config.yaml
n_kv_head: 6
d_mlp: 768
positions: "learned"
final_lr_fraction: 0.0
doc_mask: true
Each number is 500 + 25 x the weight over its row's rms, rounded and kept within 0 to 999. Layers, rows and columns count from 0. Numbers have three digits each. The size before them is the row's rms in percent of the matrix's.

# o: layer 5 attention output (transposed), 192x192, rms 0.0762, rows 160-179, columns 128-191
# v: layer 5 attention value, 192x192, rms 0.0776, rows 161-180, columns 128-191
o160 127:504489478476476485518508498477450487495549510468493473507478505509494481523495474542493511488466508501529501483509536527485495539542490535524569527500536466496491441489526521524489481451533533
v161 105:489488504502506471495536457486485497492473508534505516483526510466465512549470452518494495517506525501582538499472469506514492471489483493468505495476501489505493476468497488493461473473501487
o161 103:515504535462483514506482509456523529486529497452517510474511497496537481477506482502507512498561496481495484496489478506518519475519514510529495534514500461533485516515523464487473525477494519
v162 123:504492502518472522513511531534492485503507520514481494540503520484475459496531503506516531497515459424428508440508545454505497441500512491502493495565496504496530488490487508526570543539488511
o162 126:478494496492527503522528511492493486506499497540505476445519540536509461476494474502511463455457510500494486495519492531506492545494500504485511474527501472483511493523463505489521464476453501
v163 111:512476497546485525511493485541519534505479509491491528520496494475524511524517529483532528536510501541449474461527549432511527529474498494529473513476494484532470461483510501495579506465485509
o163 114:448521517492525509498527502472480500488506518516496496549578518495485484485546489508483448457476470495499531512483512504473503539477510476539482475490538510446512540528477532517505485490500481
v164 127:487490507501485532482505495538554514489468473471494492486510477510533509459502499491554499540480543523509438511494510482493515490499509505542498512436500477488497457501506501488482446467496549
o164 121:482506466516495481473481466505514534521492500475486529573503486476467463475485539521472456521471486513518504530480507474512550477467519452503495528483520548478492517468510559524499566506503477
v165 119:531525502444492495494512533428485483509551509502492519522509499526459475482466502487501505497483481496487520511452493568516493474494512479503526490505510503457474542533492487490507517534503472
o165 117:571480481519479490503549484539514465498490490519489499457465526536519569510486524496516516505528503513510476490496476474509471512511491496447466477504486512532523498521526488494476483532497479
v166 128:507513502484497508518483540512518522486479483479495490484480501503529487518496515484491500501498510494440463529460505519491511487495518517532486501510502456501481557526495513519505477490501497
o166 128:517471495505521490462513478538528485508503506485529505533498486531495540500509545479491493497517492496494506501486513466483514481489502521470495479494496497445510512527477511506512504513500500
v167 120:476491498493515506513510452493488457497489492499505508481503522507516511502468488509493469527512558432514480502476499510532500456548520519462499497501498468498555519526498524524502497512470507
o167 127:484495506477514500484466500499523524507501512465541523483508485501514477484482482477490535492500520518469514514538470476502485483492495494467491489528503512527485499515465456490514502527455521
v168 122:501501499527493489476531492479482448489483505490484520466525483537502542515472514493535489487498536486471472495450491519520485496495504506493493508491505482512512514526504484485496484508500545
o168 126:479500516494534512519545532509484483487546537481515475508491473495504506512492498477483588526548498530489498542510476467496484563513513505481438473502519498540487468483466488524491534514473484
v169 119:497533509458493521473510537521471504484528481502511478484469498493492438488472495513529516536490484477495472471489435512483535461526517513524516486486505449477496526499502525497470501543509489
o169 118:537457488515527469467490494521518505536496491486513511468445465521499509498465532501518537510477494507516466496501470495514533469453511501436534476511488554511511505518514558502499540518459505
v170 110:492500493534505477518507485491483513508487521486510549504472502526491519481516485495497534485502500505482481543524488488478496538524499522497504502503510560494496500524519477497474484535531458
o170 111:470484498527459493524505486548480499477512543502527535520519462497482524562502499494496476534518506523506535495527508525513456533512477514462525470520496488508519481513491497489513455500504519
v171 115:506496509553474481453471494496475508487531504521508524506517519500500479448525480506510473518470549526483488503509479497495542478522504465508532495470511539481484507521515503474518500471530534
o171 117:522489506497463531500496485542527482542484485521504540513513478483470524461487501470506508522493507451506477486515507456543542498481497467488494515481471511512499474526510519542490460532470473
v172 118:506486502475496454486520482456526502509511498479506490470485482520533530457478527496509534492498543503507471519499537537528498551489494503499478500493509461531496502519519485491458483564479485
o172 117:482510540489485477509483519492448497479511512511507495522508456497478498562494458477471507525517526541482560497504515456474495474501478522497505462500492545511491469491497487538490556531546518
v173 121:496519493456550513523499537457481489498545506502534507493468492512509503511516458493454507524496484526544481542499521559461510480526504506491515509462501552508505522517509496474491482472518478
o173 118:532480469532469500489502495555532498499475507493495521498484469485508543544510542499530487540548511503486515493472501516514483491489506489461477501487486512510524518503532458463503531515553509
v174 114:501498499478487497492497497511518499479504479514493516486546496526485532511494471502520489516496533525524518506486453455460489502512471502490507506513533505499501535511494495468449450472503546
o174 123:489486512520504496525509503488480491496535547453491481527469464477499466482494511497510528528498475482513474512491476480502508527531515506518525524487490466557485449511521533524475528478518510
v175 128:476504500517498458492484497491516515501490492504489491480495506486538512509501494512460464513510540514555483543524469461463470555511486513509507500483502502516486527489501525514481506488497498
o175 123:503489540486455521468451465489519507517486465470569537555463527495506505495500498477502520467521495459489493484511526500517546428511502508508524528511456497491490506527514480509505443499504543
v176 118:501515508474520537514485499505533528501474484517483444508507510475504435481519536496549538496495495494483483500550492522551505467486495506499503497518514435529486500500489512510481507560496492
o176 123:519494524491497449496505485490474518522527506504495512477465475508486471469501491501471454477450494515528509490487521526452527489474480509522516484499523542425508484477512521526488535507508483
v177 117:508522500462534508475507485540460540501500490477518483511460502497508449470515526504516526511506480454487466514517464517517517543512497518523512479500504463504477509508500478503455498547514485
o177 116:512453452514484448451491480532466510538493486525524543473476487515483505539496494501507506508455503527516496472500514494488528440467495525464567516503492568476514487506515534534521527536476498
v178 117:497528504455510534513535481510517532491518505501497507516511493477505507488525476509499483506498484483512498501540507466492506519473493513528515503515503498488490473497499480509495513553522484
o178 117:531476495536467473489483484487484517498500490527492494502478554506504475530522524517508481484462508511516458515493527500480500476480496491456516497479532505482480453500540529497534535508515519
v179 101:505530501515519530527478526479476539485493511528475508520531517486493461513485497494499463488494470513503527532503508489514480432487509497492513499532490496492496549472487492487519506507526517
o179 100:549503467506491508506542487506522484505504496487511498476443530513523517440500522500514502474483483463537449515524509532489474556488493512497469503473511432474522472511528477494495480479496489
v180 127:472471497520498545549478511532516554494451504502490527498520492502497484501521466491517523533518498481514490516528496404464507470523511530506489504506530517487533518480491499499477454485496471